From a checkpoint of a small transformer trained on Wikipedia: 2.26M parameters, untied embeddings.
Each number is 128 + 32 x the weight over its row's rms, rounded and kept within 0 to 255. Layers, rows and columns count from 0. Numbers have three digits each. The size before them is the row's rms in percent of the matrix's.

# layer 4 MLP gate, 512x128, rms 0.106, rows 408-444, columns 0-127
082:084162133094176079092158148071163093136125142079124110077115092187078180147122067111154131078186115173173140127101093043093104150161073078166137096091159150126098124145139138096198128071206137122173115152099176101150114101110127112160136165133123142121112146111132101107165159152178065113146076110112160103155130086127095153098130112167141123176140154102121096133138102148110100137118
106:126112104102163112103192186130117123107158089119126048154130088104096140187166112153146150131164138141128090143156149096160149104064138098077119107199163112174119153127114141100171195125134166137112169152129151107130086144088122137137121092155108099104068148135068191169116131117147130136128147180161173154194120081128187086138112140124108067132145132124139075189071170130109191157126
085:194101093061131179101148077168069149190167132116109146099099127137134120133104068140172129170149200120138088119062114161137141120186077140145182065139142103142073109110175078112185137105143124164118080125095169134126105134129109147069103148158059082170143139133065122126127153157097142136141089081129095168086161142158170129107121092134112124086149122103117089113162128126118137172109
128:157124070177155119095150148119114091172096104066161071123186122157166154165094111135182117134066079125149133082160124135125168090146156133167123145180146126152110164085156111095118099082163115137115089109113099058096122126091082096152101087131114118159122149113155100161185141159133101153107185129037099144121105128106097044146061099167132131137085126147137098148100115142079155161158
112:101145119094204113142109154101174113143109101149138105110111121108131096169101116173162131127135147103162124111112094039155103082104128170158132143116117176140141113094145111063099063151160160109062141115141110112099103135156131111125124117071096179076095095132138118098147127092133099171075127157121082165120062037147093070173074123119135108154144119119053106141103099066157104081106
098:124100189135114114158163136133102150175147116168137057129143051154108152139120137120093151145144142080148107176198139123085103118167134129118128146145134171143167152123116057143148128108180106135078121094125127062097167130160057144139117129165115156131143102154105087121156209093173143110147211099147167090148170173164145104108099148180159113105152142195088064170121126127094092124118
107:098106116157146082147142123064140128120121120093182233101172099184122091148166161147103138128107126118132076124170130118143106057140121118065149128134115113142108123192172092108171121127155082106108081128067115105144086089100100107099130162202179123098152124094146094134114132108162200122163130184182171148182114104128136129105140119117082112099120090091100135154119138062127186160122
106:120119192192110108157183157118150164182103154130200141168118121150147165092154124164093135127094166136112142113105137102102130141099142176156157137146133121092106061145157185111102108125113179096107084166117100118143162135109158136116156115097177094053176092132153132090205156156069145193129089087146118132049140128121099141143068104118110160151060197125117120159152131148119142107162
082:157074144178102157156190131119122106197133144045134107113082148157112117099087181189101111134133118152101155112120188138155219145124162087184130169150117165119094140139204113121120136106154149147166150101099143117115167103153135098118134173081108114138141119200132127119146096137094043168096140163187132172158132078146096141137091121110073132160127126138138155088131166098147097162098
103:140117164145143085116093120137110133109061155088143094152135110091087178122146138101167139142122144131187117098127078077090104123125120055118169175164154125148169100109074165133089174157103167136075133093169101075098129179097096148117145123141100127118215158124150136111108151148105104111136074084137131142153080124107109115120094124185146088120178121083166171105165167136138050214116
118:113112118108135120151162084095052154153068109067090143157151128139166173154188120108127130103138125142145157128074134117114169195132115149130178151103153134177131139203147105137122141105165152067183144135166104113112114100149098144113162073163120174121148131095110176152123095171173178077170053083136130145139123146164168138098144074154064129159149169109129115174122065156110178107137
112:182122126165158168118134131146159127119102090104151126124148107162145154158139149112124053169141146162095160098088188135108104104148109081118118088113106197189143140215103136067142102108142114114122086119103209135155149106100128148129158108131141116037126114118176109174152130168131143134135099057115135076153090123126110079131154126118053124119152181149164102141129193130124184185088
100:139164139098127109139142105109072148119090148124147162173166101162079108136127162135078124092194146205089088183190146128100036126125118122157173090084147118137178132120080113065116101156118146175128111148143176092145170066138110085193121126157120136116147184101082092089157108102119167157109138125108126112129127102122147106099153084151135162203178131150167081140167151171122146140129
087:103123149148117120100093217092157102159104071095115099150212133090155133113074094157205111138142114110150191136112110106134161096175111115062147147090103084135153122156150183097124091132177123100133149172125044115196144079076114130108129173162156143114115182093131115147104111131121147105117185146150133141169150100109168130171169114142128112159153160106097085069085102145111123108143
118:092101139157084080142157114112151037121130161113135157083170159102118144117111123145115106183150105141128121065127080090064076095191094141140108096147127115161111087156192089093158105150201148134180186121129092098132149106137150103127130130106109168121172127088151089110095136141140129121092096150181142139120190128156108129099145158104131147111173170169188118101115218095080099169130
102:103068135124181127108078130126118069168157111075167106152159172224129124151120145109130108142128121124110138110170102101188109167133103049087123164149087129132086136112206147156079183098173113100090097156121074138092145131125174156172184154169156201111113126122131179106097109092156133145137119148112160116166116060106129077145127112078115096130149148117133124134137100140194131168137
116:083071121198155139140162109071119104194186179147152097106133161101124192148152135184090155131147102102119140097120105101120143102104141111117109107106119132120093130099127137156094118095096175123119122137107111187148098127129067075118090139100127143183137084108125091148160089075090083145170151141135142158106143171027137168131125128141067157151139167106142174134117054154162174062142
084:130116136105120085184107157132127158107073178084146115146133158068129124100133177160153115202115121148165099115089117174156089161182149149097110153119172137115127143102143131127127140133128129133159131110061106050154108148150130137128159132141136059142117154224099118139094057117121124123141163159123164148121149170097165107134147047086155151118050096098059183108125132157104106152188
086:092170140160138135105086170155124101123143105130210115114182136086141115156131143143160224117089104090121090118197157143095118136114114173126101166153133103121136094151112133133096127114098141101136126083097085105100134101053103084133124181130125151136063105086091167149148190082167146120072079141151150119107115157147180160137170166058087142145146172064119069089115115098131109140103
113:102199166115162100117117115159172123088177146104146168069121143140145201077129109148149143144124067131090134129146200111142125195117133076115141185109108115154063147160152133135133120143065145136155127108119082091129118182132133128065143186153126159144174139115100111154099116160133206116098106159089191147064094135178109141161158108090073111140093156168124111126105078101146148115096
113:156145107140149126118100173136129129107124192161176202121128175111168159110129150121101164170125095176102111178085132121165146122205169055098142112123118124102160068151143121167102142175088120155145108133146104137079104154066092098154128116140093123140179137095137140176124142157172066181155152217111131157141141144129161070144113117124111168169127181125121166086135070123072182121134
095:139155109086127115088164156150096127127122121127104141150130175167119128101099160156131085141176102122139156080084086112164065146149159057108154108158106104135096105139116147126120085165119155101153100106100131103075080086131143155050124152148114082111102091135132106110081139191045195112090125100101132100099060176158165079175161126179114109146140074093131135089104067145155184105138
098:193137160089134130121140131118150101149150146069143098120198115151147146125131164199175131062110086109141100134071111172107148098132044104087175130041155114159168077126163157119117110127119172125092137121127160092133078139121103149101074159110139124068116104138079129125150155124168150153133165177166176124173132070147199198116119096114165139106111101131117141127140171081153152146135
104:136103129083076060152110128122051123169114173121148100165188133166154103142082107126143109112126135159108123094108149158129139122181131116156148154112055105132173158134128091074186100106118082123129125171126185127126163088143133152121111141112117144160108128142185137112128059153227187110171138159118134071123140084125124123128170038109110123105090101112109111151195079111114101180133
111:133118147181102117069112155167109115143140180141123056126132148129159143118158126126156129160097138110176121112208123122134133125118091151160173120066102105097118093106171130145153167086118117111055128052088087169132165182120140133166119085148143130142127155122142142117084159156113142058181083180111163073109142124194130094137074134134196180132080176169148110137089115078163162149134
082:124068146059144167135139080179163167104126122105075120122128147131117086050087133125132147178114121126107093165176146104093124085131075180189071123122160147214157169119097168132160106111123162176065115143163177157109095118198134124123112183197102151105088162071101131189126125138117123140142144125064094119150138104115116156090116142104125178133099122144144116126139128085153144159144
110:133145093093133141133120109082128090182191133151067078115129117119077141141136120166110125079143099163098158175103079072179186121123136097120087121146121097148135050138157045088101189149077102084106147090153146142113140086099159117170175133133090145112162111134153156172127130112146151167144085131157192122094154179116097120127132142135072110179131122157084126059086154121186110136115
094:113089092174142150120148135081078073145148141108122155129177140135182174158146106121143153081094132112175078154135166124106144157081124110149199155122083132129163139115076131081173139149145052126065123083123152100108102149171116098117147123072194109128151139105130107028068152099098136090099169129113095097126080128112140137164144160209136087127170111132116113062139156107146119126125
017:133200142122107166107181121186129166107144126087120143120127158146100140159114154134084149131162111118129139164164098169082047186119107115190127135076085115125152095183133079096153103144121058149113134162165109163166157190091138110097103150102095107131120082111089129132120109118169139153113129130189127180193116160061102165139172138134161105107161038135172171103131113106113141106085
095:135111102150084147134127154069149131141114151128138087106207136110156127118099185108114178121182119107141173106160118195034141147126135123191123130143103144160183105130099099107097127096159153083139121100101136143091127146196136124159168117093119197085163102090134136116128151153140157169179123064141083130116115125104114132102096134163150134141101153097155147165160028089189063132099
102:135129167179088141196095133132145139180107160151048120141147147136135104074068177185134129120123146136130088099113144111121145113137149119197119133114118182175146106148160187123166133128180199139149087136098200151078047071117110082168110123152119128098088106131114094171124101111110093135114125111136148111101164163140040142110150140091174161096107109155147160114091140149161089124170
096:137154135126143134109155074071120089148118150097129101125169093081172163147093127112169093136162110060120139193100193105146139145085129103108160131145162133087156082123091106131153075131133114097153114196094144194145083083139147133167132133192124140150144173086196187137137111102110106093103134184144160181100139120114155109117129121178104074103135134118178085141094175119143093204083
056:107135087122140179129097151109171163129124078112108120081135134104146115053076147170154082061098134135086087156083092143066134062169121109111135080105154139133108137166070098121114123172131095111097160153103161150082094114164086152104139123084152135098130126101119146081158082155045078160161170115156150149152083102075120070128172123159134120100095148124157172058088131109149132154111
103:081099077172111118116112151128066090120110137142151099092145165086090163090085142122138127146091132118224118158117125116084132117190106154187133190134129121099156110087118135070148125103084138097138129125105118071139070148088112154106129152168077136152157140105102151093061121122132107111098104186068181182098136135162102175181174101108146174129132200108107149146085132135132152180153
093:163110097071127142094157074140158207085117129146150200144086149130176099182139156126151130136152087037134080118078080155085082118164109165125165127099162120144140058129108119134165118138106041144088142148126143142082128136127090175125145104180127118099152104094149158091146091110159140121115182120138113135101116134087150189130160079121097166106087160162088093167128103127171165134119
101:077082076140176132082110123120109122109182092080130158118126104076153123102124164178107112191127116097121111133185153127073124170176141092085149124168105159097158154118085131142146128171156180110123127059182165142158108121068105153203151087118148112169123113140135193142113116164165142083134091140175155194124148143122088126091120089101103148166161081126138054155175124088127098138132
096:123112155159100095150161095168155128132128145134174135155148098155156136168116137119100148176159107140150112209107065142124180110073147120120135135113143141096073104102117140159193123111132099062090157154136148154108147087140135153051133177159160146076190107131145144107185128149154102150123131097115165102127200150083154125126095143130185136151080059184113159146109126060089094118206
# layer 4 MLP up, 512x128, rms 0.0993, rows 408-443, columns 0-127
055:112076163107120101107106145125164139068102094069151155040114108173095121089095084050142115121128176139111110174154115097121154139119122082174075096139138090080101100128102138115154154130187139133127103147129140172126081109138134135135115163112135153154088117122101115057113099135194084117112105145122155100152103096098173172043169112164143127116088134126148104129203070099082081133089
105:081097169152116106161121144138185161135122174184158146162183119157150204113167155125079085105149101129165109150106125090130088130155179187116155099180143134158072093116096146139156176096091137171172129138114164152119105115147155165142197161127151114112104170167151150123091128147191163192157099101142091086186089168155178135111140165111111090097166171167109133127115155110141101181115
086:117125150171129153149099110087090167133146142107176133152115085137018153132143140142085126144112179078104197108133128097084102107150093123129087092112160121098117116128057092094089180189129128086102155070055101089136154124175126162149130103126096140093142130124177153134147070041144174124112159111122101061154118131165118082154121069171162172164120149156115127133139143134135132116136
130:085111123129142173096167118106173097102144113159111122081136113082150150129162164103068107131121125114136106191154050098144183135143117181155096097125109168140109125148147100136117187164156191082115133097152206127108113141121098117104089080091120148076082135125129096126168105146143120112122116178117148073120136169096067116116059146128076191081080097181123110157091148123128078194139
109:147143162136151107172130104197158085120137090113091141122130140124143146137117119153082136097155099104104091077033154081075120118145153165144069109156116130128125146098231144053080117145119126122110122111163140100188122111121065149096159079120089126132103133108155121107094128089134145105183090107142114126081134117039095125117195179146085123112138107057136103132130080143095158137145
102:132152169108173144167074116110079093192129094143160087152061097139125105091109148152102134108173164130144174123098131222155120073087093113134152150128089100101109165134121151037122182138120109169139101102118107096106131187169170159110113189096111156133099121167072108123087153109140124169122127131103133134133151116175117119058079091100126112110098164074098099134104157102164066141141
107:077119122080141108114164106119141154112105149134132088102137160071126151151094049189161129189109101121165181132190112072143090179141085141050139115128162106137120147119126139158183141086094092111102159139108123143218125139117081133171109140163052155141120096151144150145173135158166153171127132106163168077121135106148167189139123141127099142131118123172084081066091165091142154126121
105:131126140126115164131113073110147126111130088078126145108170113128196123109154117132077111087108101138146137110126120139147140128158139101108103069098162150119082130095121148200105132099113103101139204132150188160107153091134157194113094128106111140085104135135095167098138190093185114140089085143133133112116109126164120141196122074163217138134157164131237183091137171092126119166180
090:121126113190097106126176139142118117139143088130150135178154116081164227177111088195131123101079148121112156107128118183125130186101169173130097163144183152051096127125102161211129123100114149127132123144088163110160152150167088156142090104113153078110102139155161110116148141055138114119123154080144069100163139116155172134091110160165092107163134210114147157164119171117130103141132
110:162084087066054102135118141101151114153134115169129071123118115200115180097140163137165130178164098140133067111129129123147190097108089141096138097101128155131106102187127127160104120101160111103126154165157172119153143097159117146122148183147104125112173104176097130117134120085160119150144133188105136139150076103210115101109146173234117158112084128184155106106145100125178184143154
127:127059150138106155096084167115162152077073123098112152052144148136153088170144076148100151090198175099118138135086134176121135095153140088133159107105082061067083138138165093130077121188119121090116114129099160121122105099142119124121106098063161069155097150117127096167145136149141110159132088128064097121072179124150115112061122160116096136105137156152167105132103123153139207103137
105:098134153183160210110086108167079054115134113170143158115133116142127130157126086092114112122183162108138157098135108143128135149139163108109140111116114144130106123212105139105055154105171146118127108135086135148178163076168046085160084093097140119124168123135163109154094144116136142110099158087114172055109186132135161118095166111148090127132162145117071120120047161058091129116142
100:118104181203103119198098156067070124069117137210203132143136155157097126134119113094093101111125121181111112105139132143097139143055118148184099164081089107119122148067105092063116147131133131138117089192137136149135093124134152164106086133074113135117136163173116141108142091119134075121135133144103139148155195100159143102088108182084108113121108125139138089161180153199101137135126
095:116082201119102162128100179159166112152109135159139135151141147183146129119138156148146114146118102148089148135068136129114130175169115142127129144098175116151166047168163139161053086156106188145097093101137165087146160212154121111171124103119096118170127152131114088155174153099135084137174095165144091118093173074077201126115190115176121190174132122123173133096139106122137120143147
105:086148177123121123113176171127088139191104132142178104149141138137089119151122121129122142116147138126082120159142153169151153151103131119108127117144139131133083137079127075100132134172074132146094115106168133131147153186144149177077109154166136155114165171133125104169053122099124098108161225103160166117103072137076145091086119121139227118101181137152166173058135064109094154101178
106:125196128174128154130112179049096056073135129137130145128195135108078175119107130154114193102145153095097060162120182071111125163108131077108115164153120103164144132120132191088098123062104059124154076076056140140172092105135165112129115103156122154136114121100118131130153159148094152116154097126165130127112110107130112100125165167118150100108162174098148077178170101106112161106128
119:075154134141147102126175113146112156088170113133096136129151079158099180185178075168170104161159154121134078161171124171177101138071107144116108168084125102120165147146148150125097162093139106140159176144121135104177139127129211137159113105084153126076046132135135125072089125120151160102145079134068102119118131134142182044093125082171117096178143075115132151140081148130134109101154
092:128185179123085139123113153138120108130136138153117108138116093189146183066132117135133107041112153088120118063142178139117085103061171124112128154157128146094204114175118119140104117113201063120116137206144185152161165132198141129109197140116103133151146099126194084059162155099124123116114110080109094106106088125148091134162091122116114091107174158132162127152131123140104145129122
083:112133197076152109138208141155083161122113132118128091111131081138134108090069113119146103113143090103127153135156085141125223152121157110126100113135091079126167106158136144101132130133133101136114082179122103196160117173159161129149075163161104087121137086198142104129115110180126121144178149168106102172198201159151125166100085116155182085124135097122096126148164127111083131102190
119:142215144113142150075123159171103137113042117169108105124062139149143130169137117105117097087061166138157145096106111113094138143137113171129132042117113114106172080139150092120116124175110137138105124111105159164153120133157099129084148189094155120104128138155080118089152106046185145113145120123151179158065156164072135153119168149127148133183155137056152100102163146074129147109157
105:197137099160134147158193097194141166100126158170103105142102140116157062127093123104077147102103191154103152119107128122149100138129113193176133172099151167190144140153112169038128070136108159123162133142119158114187081168151181118098134131136142098135121127185141104134162121105120136098205129108166079124104116132098170099157082089132146077144069132154154157115173108084117114108114
099:208135137097099137155090088086120136142112148131152091113146182164112108147148207106110080140160148140145118113159129148114133074129100046114123125169120192153172100099172156160150156123188088122152145132112114164066139089192111123163094132078078115093130126104134111157038117138060141101170072142105086147116133132170105127161153162128142074119086140130144158161131128058136140108096
099:147156137144080089128157136145119189129173204076142132114079096123137123116149189117099204134176162156136119052171148146180157121142125150202168105139127131091154127078087184106109095158153136087187140138153093148119158163128124141137115079078139085140135133154097133110106150169075111168103136170100121169134115108157100073187109096144073089168138103095104160124160086109102135083116
102:109134119111098151147148106171112120046105119150193108150189104166152101112142147153160151135104069143166079130082108113174115104131147108121115109179142181106108186145115171174100120086107137123132110184123122135141150129061181128108072101115093090077114132162175109093079091138090088101090100127132066124112098150106100198128118144108092096178148195107136141104077119080153068147099
104:145103123117112166092069149118114076141091085087093153092115171144102121170188113106139122133196132114173148148063132149107124140147111087069150086119111122172177066161187169124074126114142110129077117143055150117131133089150168204122137102100123124194117150131138125095113136179098136141135107143079090145101124180088104145089122110161155196070086149070112105135102147133100154141088
088:090115171137166122141087167185120112111181120156113083114107158165144100090116089133111195137118104162117061161108139067094145071131074129105093158094097157159100149141118101100161119171120139111212141162103081093149086141104115135109139104141110171077104143110108157134072134152081084154118099137114118168141178115076130181103043136115121156096108179189137175114167112124127119184124
121:128201118106130133146036104127124151135092155115140168132093113175153143155161110160123178095121151133076113124178110113157085183083200128162094134120155117133146160092154203162130057075160090035119179132146117126111107113129118172108116117176129130153114147078089084092179185104154104169103120072133161074098156121134145080128130140123140122129118077149154165100167113131139139153124
095:145140075146143113152175118156138060123139163145119127063144157179130132171121128142105098048128100166091148129085157135165130102094107100163151142170123150110134140154127085111069081133110129120164137202137141166115094142165136164160119092165086155091193162089140135088122158136096157135163162129134147069076157053150119091137113161165167103093137169154117056049119163138103137124075
018:140160165116125168149138098181081115094135116079132117148127164206100140203145145117089166121103124174125147127118090178090058176117097131150097173091111090111164150179121089079131096126136123204088111127150121167169122165091121073092121153142095098149125090092137147114163102134132146155145155135194126168148129158108073129144167111149189140103135035123134157115150103143060165110104
092:151156211136186041116142166178075128112104199125146158135128151189141152124094076135111200124104086113135120063126129111114116181108122145140089142163107109111159130122103142153125115150150159150183102095192133110133105125121083097130119127160114086152151108120149100123071059075092095149084151138145107140103174154132095167072187144122109111126093111121050169108163100149142110130157
093:144164171132191139092128137146138182108126125080151110132152150164155110130079141119173148177092119133113164100153135124177130187133098116104129159163133153108157127146081172131122126062112166147135127137159132104109139147180177109147103123142134112163126095071233172139116127144078127112148101082088183108160068073214115139109053148081144081095122112162143154159151100090156070130101
066:141154074118194081141113138089124149142229083153122130112136138174088069128152142144156183184121093145123208089114082122043103132138148141138148103099166154188151103109192101107141152094143163144128159129133117099092132126037147111135137132066133103086134141084107119167119127127125158173115130101152147101131102091155164102099118078129179138155155181092116114144113163158173152116106
060:151104119117125126094138139220107099111154173115133131166111137156113079161152141081092188174159115134133125120145190076205147177065121147139081183094132126139152134093181127120103125135144123153173063103174085101183158132100159105122118128133104117137099147163103128138092171076162181072115120161099122129097127172182093175129118125119116126141130106113106099212156140111136140041145
100:138131104141127138124173143117117119156140112136121187139146155151087108110175109191103160075127145152081093110084137106071135175112088109107090074136112090160154078123157070123153159103189158153177122108124105168094192163119126115166116095128077162128051145127137093140147135130141119131139164135217152129184184097097131083092102112090153137140089144141097066107121104154095166216109
096:123144217067163127099108172165151101149112138143148100085129070124110108093077153149150146120125128132140119162145105181104095143120080107084129069146079097103185119155098185127115078155150118152111145198139131103147063111124109137116126151176099094158151122157127166094107106150136132044053143103092154143125159171077114179149080059151096117153110173141148134146173101125089108160137
100:109082074155169090106114180088131143139095191122132205143140108172128127125093101128142143109163083141162146091119106096181146097174145113101117089114139122117144116161108148089138113129180126140170129138157155096139074187150190146097125157146112147171110156114144163170187129151168167086079203084136201112132181145135147119085172124147192140061130111143127160149200116124123149133085
# layer 4 MLP down (transposed), 512x128, rms 0.0248, rows 408-443, columns 0-127
078:151094110153061075106094113156147142072116066111191125103118130162117144072090125106151161124087189103059048140141163145098160126147142160135123129113138116148165123155102137163124145127161120114115122099126127182128127177125155135132110142088177112095088105168126149040110156062108099092081156156067131091161113149084151202111184150135173127104120167150109129102186145089101098144125
108:132088112101120109127122158168119183136133115119155073115162089165161099114182129133113165101108135123112109113133165213175128088125127120083178116095135170172084116108121145149161208105116150160209153121148101106140140115120126098130170152132105165134091142074135097145161078153169204102121136155125098062132192099116222102090119154142113118186137197141113072118125126112145132110166
089:125126109134153157172140123132097078103123142148083108137103133090207126173069124146156126049132149178090105139170138081150166178155118136052141142138107156135123120191183090108133133102173149122125136133130075182106153122126127115069104100115141173181094060106153119173121116140163096095161168188120142146166120191127115157078058106091104153106152142092107131111108100145075114179099
119:136123121123143093143085143128050114096145122106114138099181132100108105157113129151169200164135101116137124121091173111130073087084160088139174156128201114136104117123085135160102097115119130137117140089057138075073171155112145165150093145129110108196135180086134125159163071195166136143092131180037112150117093087100153116111156053132091141088144136143171123138153130170149134170128
105:163103105081152087130063081149125145145134101145145159150157166057104089159153161134122097128149130089109129114175088175125107120133148123155144175121131187130167106109183121138107089189144125149125118195121107165155207205107167118113179137108144095082105119046202073136159169131115113197106156097138118114140160136154116155146119134074127100126131148113115073103112052148125137137118
099:175183086111084100183100116125074170101105119128140174130104185118144142121170136144072139103103146132140175138084104127167167095163119162111125143121127074152048142099086125125086166132112140105111123106128088175142168156119110114103147124129175050058143100153155133145097103121104091093130108156123131139090117114152149143101191157024097086139135129155161145160061076126101154069120
104:129118161087145136074116148155151163166134093124189129170188172140109082164107146108112171139087122091145153115155149117125079101109151192133180145080185158167102132167090133067213152160150110140117102070109140166076133102158124115104137156085081145137118076173153079129187156092171154116116098115142129121170136134122170107081103063141106123081196102158102106123155107096145158148139
103:134127175191174152165125104158144135115141148124097138073148178111124174151142105099150160110051094141078138139095118126165040098116123148189161153093110121153169101105149108148174137117169148163157149151124112156145114136186153137125147070110090095139086113141131117143135109093124103065078102181101132141142102144142120145111170126165220097138140125118068148125122080073143058063178
090:183095142095175170096091140134125148060052121140149124148080151158103063147157153096138119154181069080119102127121111105152124118172110095048111142145129129179133155108158121085090127147086162110092188119122081104071111138127071096091170142181143117174156167065133179127121108171135119102132121124144158147134116165084167096144141070111133166089089077125133111064124137149113109093142
103:080143132142129201146131099165123125137134121109119096109072108111186130144096102183102131116108128166092133176140102148166172137182194157129103175130117159146096179214155087118167147134132163072204148097096109178115091114129143164194123117139123130155106146095124120126145063151094099148175133165135058157137174084096166072181128132119100115140089102157159123137118141080102160168164
111:107147115153098113111088109190150084099138126081179118172114077133170125136099107129165167125142076173125142162179081166111115140142148160121105111159131183154141154190093088136166143162149078135126178092153088139136109131159194158146138094125181135136088112137138112192093149185128199054175168204129153132182148186149114153137131087137152149109113110176109096150135086103156093127118
111:095109089123112138169063113111169131163146121144103135138084100147124078116099122183137154152111114127100076142151118061108109085134126085135153122094075131113123138059087082087035135088154164110100099127111113121152152151122125103106125153122088124149073072152090150123116179117131121105133174134034121085076112114171148168152172167184132124165166136131102168158095127098050163166146
101:195129191156108124128061132103154151131145113172132140093105135126087159186146152150147175097112131106143104186172144165128102164137112162148111114168160116115147087181098225161117181163172095185110135141143126165137109138177159149170129111137120075143167097151157173091092143219133116110176100115106112138183094077086170123148106158135139099171083159102117144150080134145154101110137
095:112150148137106167133156157119153107123127121144124151155151086128111138190137206122124181160157185122112149122151142120145110112167094084079173079085079160147207130085142124124191223151120148135115135171123133102151198096137095128103117162132086163188077167109100108109097086090098122092087086119159119178117087079135164149138089097154119138135103155089107094102161172157099153093164
110:115100141130162127091135126101163095114120076148084148157084038173119099138071109177097149095103143153119157117118136159178116153141166082123129117100123166111125154139120206120190137158136183140081096119068147116142184140134150170134171111109196122115082161178124131146113088104100053124112138071103112144167111071119177090107161146149104161138150187097110133134116071157142190142157
101:110079122141184130067128017160131132131162119112150122176121107091162134126089138143135055108085106143075137107108116059143107157113085120175192164124131125107145138073171172131116128193145117115136146093184120143117114136111117051138119132103139077114160170106121109123113060111098135131135158092129142115099172053123152090098063089106122111147095099124132109087130120173119163192107
111:125088124101093108168077056104083124131106106161164081125175151131146138117021109111112128191111118131161120091165125105102174123123116116136158121116144135184072091150135146144143181126197142121136124112208182140097153151170128120146083190134049151119144164148089137168130156109147161153129127107144149094152140131134129111119188095146108079135116137071094125100136178110119218098127
090:112146121169203115127122145165085111106080090135164123148141116067164070139155204129122157186201152113130177161104086116090096072153099143095091086105148118125116102165159148068098065090162200072151133132094149122087130128099137109130079103141144167069114161135098111172137115127149107155115177136103108175129133089151152148070089138110115167126104112129133118113134152191158124187123
090:195183125132111050146106159098117143105138166140034136142151121140143112117120155146124088102156090171088147137151105136106000102090140091150137181127157135200126124066076113094156108091131067165154137127130080092135164139121115120129125084132141106156146144107152094080099075094129112096068138174177160128138136140135116116104116113098101109132109099155070118122133170132146136153079
108:112117119130169131162121128193149089142200085120118191106140124136138101130117125167153118112136051153165107116150092118119150154186126176100159143062154127157081134116144095185169143192143121124124108128089154083134093123118189200113128132148176161134118111124112211128185074170097146097123113133093105033138098133171148085122156165105085128122073123146099152108114149156093163112154
102:119125167139120167157134141057165147134089105150150120128122093116097086126113077087097127140131140115105055087195138113097145141160118092126106108103080113136144090173127134108089100103172097150151130128149119161127236105168163128165098118108122123128045103166135168129063126094120072058162147136149156081149145191119076181117109152115168113154171152090119085081111067104137128118121
100:104156139115108158106117119149148111146065135092122104097132149097186130135124162137140132168158140160143099094114176160169083111102125101120077117110152063116087135081186125130129155125067139084092123156116152150106123074088156202165117089095192169172152156107118146068073141095171127136128176160094158091139122134081084183119133199142145158134164178119145115198099134166081100119079
104:144155133114137078141119174119115100080131126240139090133107117110169110155147155105131146120137180102132088068168131078136091157111203126177116145198108132135077157155126116098067087133082165083138117120133080182110122154199188155080166077134135099165130163122122160137183113131111106101072057137112097138109145157120059116179113131127139141148149125137127106104134131119142072120108
103:104146114124151125099125202175191079081128105140082138099092142196148160167154137078110103118113132138121136142148165143148160125159043133105135097134127144120153122104165160093127112124120162170104103132209108085096134124144123165144139146147184093149229138180139089093091135095116117152161102131082138153167146101126156128123037136101175121102149173149100125178149204103089153120124
109:111154142119059126159156142165045169140143096123125014126169147133066114143120153113128108063119106167116126163121112162080184122094116161092122097115156124122192138108171089095149097140141092129127147147106166106089133113110075099150161088140185179139124103130130143069111149198153139074145116089118046114124126124139121145097078142137145080102127109177098164115167150144165137093108
086:160136127107121174150143086070136147090091088114073086187114110108110151110147174096134119141091145100167100115172122204125080080112153125100168145147179134166163097097157195075124162084120175169101076133159142139109184123153176139158147120109090098149120086098174116195093193141143084129157087136166126116111130146107080085131134128170105121115089111183122136060127134142174153102145
110:144095080083117091195191163074031132079164125137178150173144110107126074111121158106121156120174137079134066110100118126119136111106138147058107091122151158126076151089131145172208130114077116064126106090091141104080153150120144106117143122120132168157110132095102149132148096070099128123107116139116177144118205107143090127151172130067147110143118124144150110094169116100111174159116
098:149121150200144182118106107118147100171107080159111112091154135173103097107055162158064137061105166077126119100129152138167116123145143084175111079135112108108091128124052218131093148118114105166168133125112131106138176132147116078082138142157113137141113170140107193189118109128147124105123112101094122142108108115066134073107076101111142141137181093065056127115126114110147145179119
018:118103162122162118134143193121097123162200085185092092122134194166079176074096101146201146115123140160191183110119076108207127119132131117107086141125133135123106093149113089141097126130142131150131171104166107166142109153137156124173114125098121065125135118102160166149137024220137123069193116126119113144124078081118142124097158128163152128136109138143092146138090106111129124126148
095:097103087059126152135136079087111104128124037164084142128101165131100193125126073124177115149123089097079089144119128087169132059138144101134087153127100124127143148076152140149144114074156085121138086174066113110088140129150148161127127196157148155163100135137082178142168152113150130125156028113110167088155133117122124114141138098073127150140151079129107128101111156138064189144153
098:142080108129135144112098159065133114144052140120105170124138101140175119207131192065159129138131105129126104125119111088097089120164112116098083142169132082143087126093093103095153131097122122118129152123079180130139141155117126174072122167134130156112158115156032151157067144170167180127154095137096121089097178087133133152176101138138138100112147137170186131031162104109119143080095
093:115160111112176142193176118106095080118139195125141079109162150110137211133143124126162131119133075086106187218088137151147115194163096130154096181100111095136134138127167123188112120167114144101156148134051117131095091151141104096155155151133111165141148124084142064155159081162114121080164174130123134130112135120178153113126145161119122110076106147146224109133127137178137117139091
065:196041102112114131103154085122116162131147158191201148188135164142118185161161136118122177182129141135118169095156124090192113089114093130151122142098099121116189133059197110122159162128188074114090133146137164099143158049143115153148111112104151136118132109169166160155103110122162124084157069144094163115108165119103079104118132095130154089132104120120113146151161176095129163149103
103:099179132141139140120130189127112072137128096104147153150111165156076153112153125137141089107130125105118175136081153168114022113114104111180124146178133111062122114120187127116134133141112151126151138148061159139128131170144071087063159127080048168069110150144151105094078109165143142129104086132125146113105121156080129120155101100148151131091195217058100155138126167114137109121134
095:118166111131143112106132183184098098139163144199142089108149057085054087108137129139145197143107161103125147094165098125100142154152058138104094099173087129103117176119148098159153142124122133131139140089142130110146161099197132109134136065160062137132155167099101113170124158134104134118101107122110118160043134128128196168183121167162088136176117159164087126069155139163129102136177
103:160187138147117135127134110200106136178118147117119130127115114126171114174178100126091121111179175141123097117100122070179141122101097103137147104153080163145159145109114143099145112128123048161148142115144103129112164167129132106115164128146137059186085152082140099111119110131123218130121108023150173086121040140146201117148107094100158147164156179174128122120169135122171139165138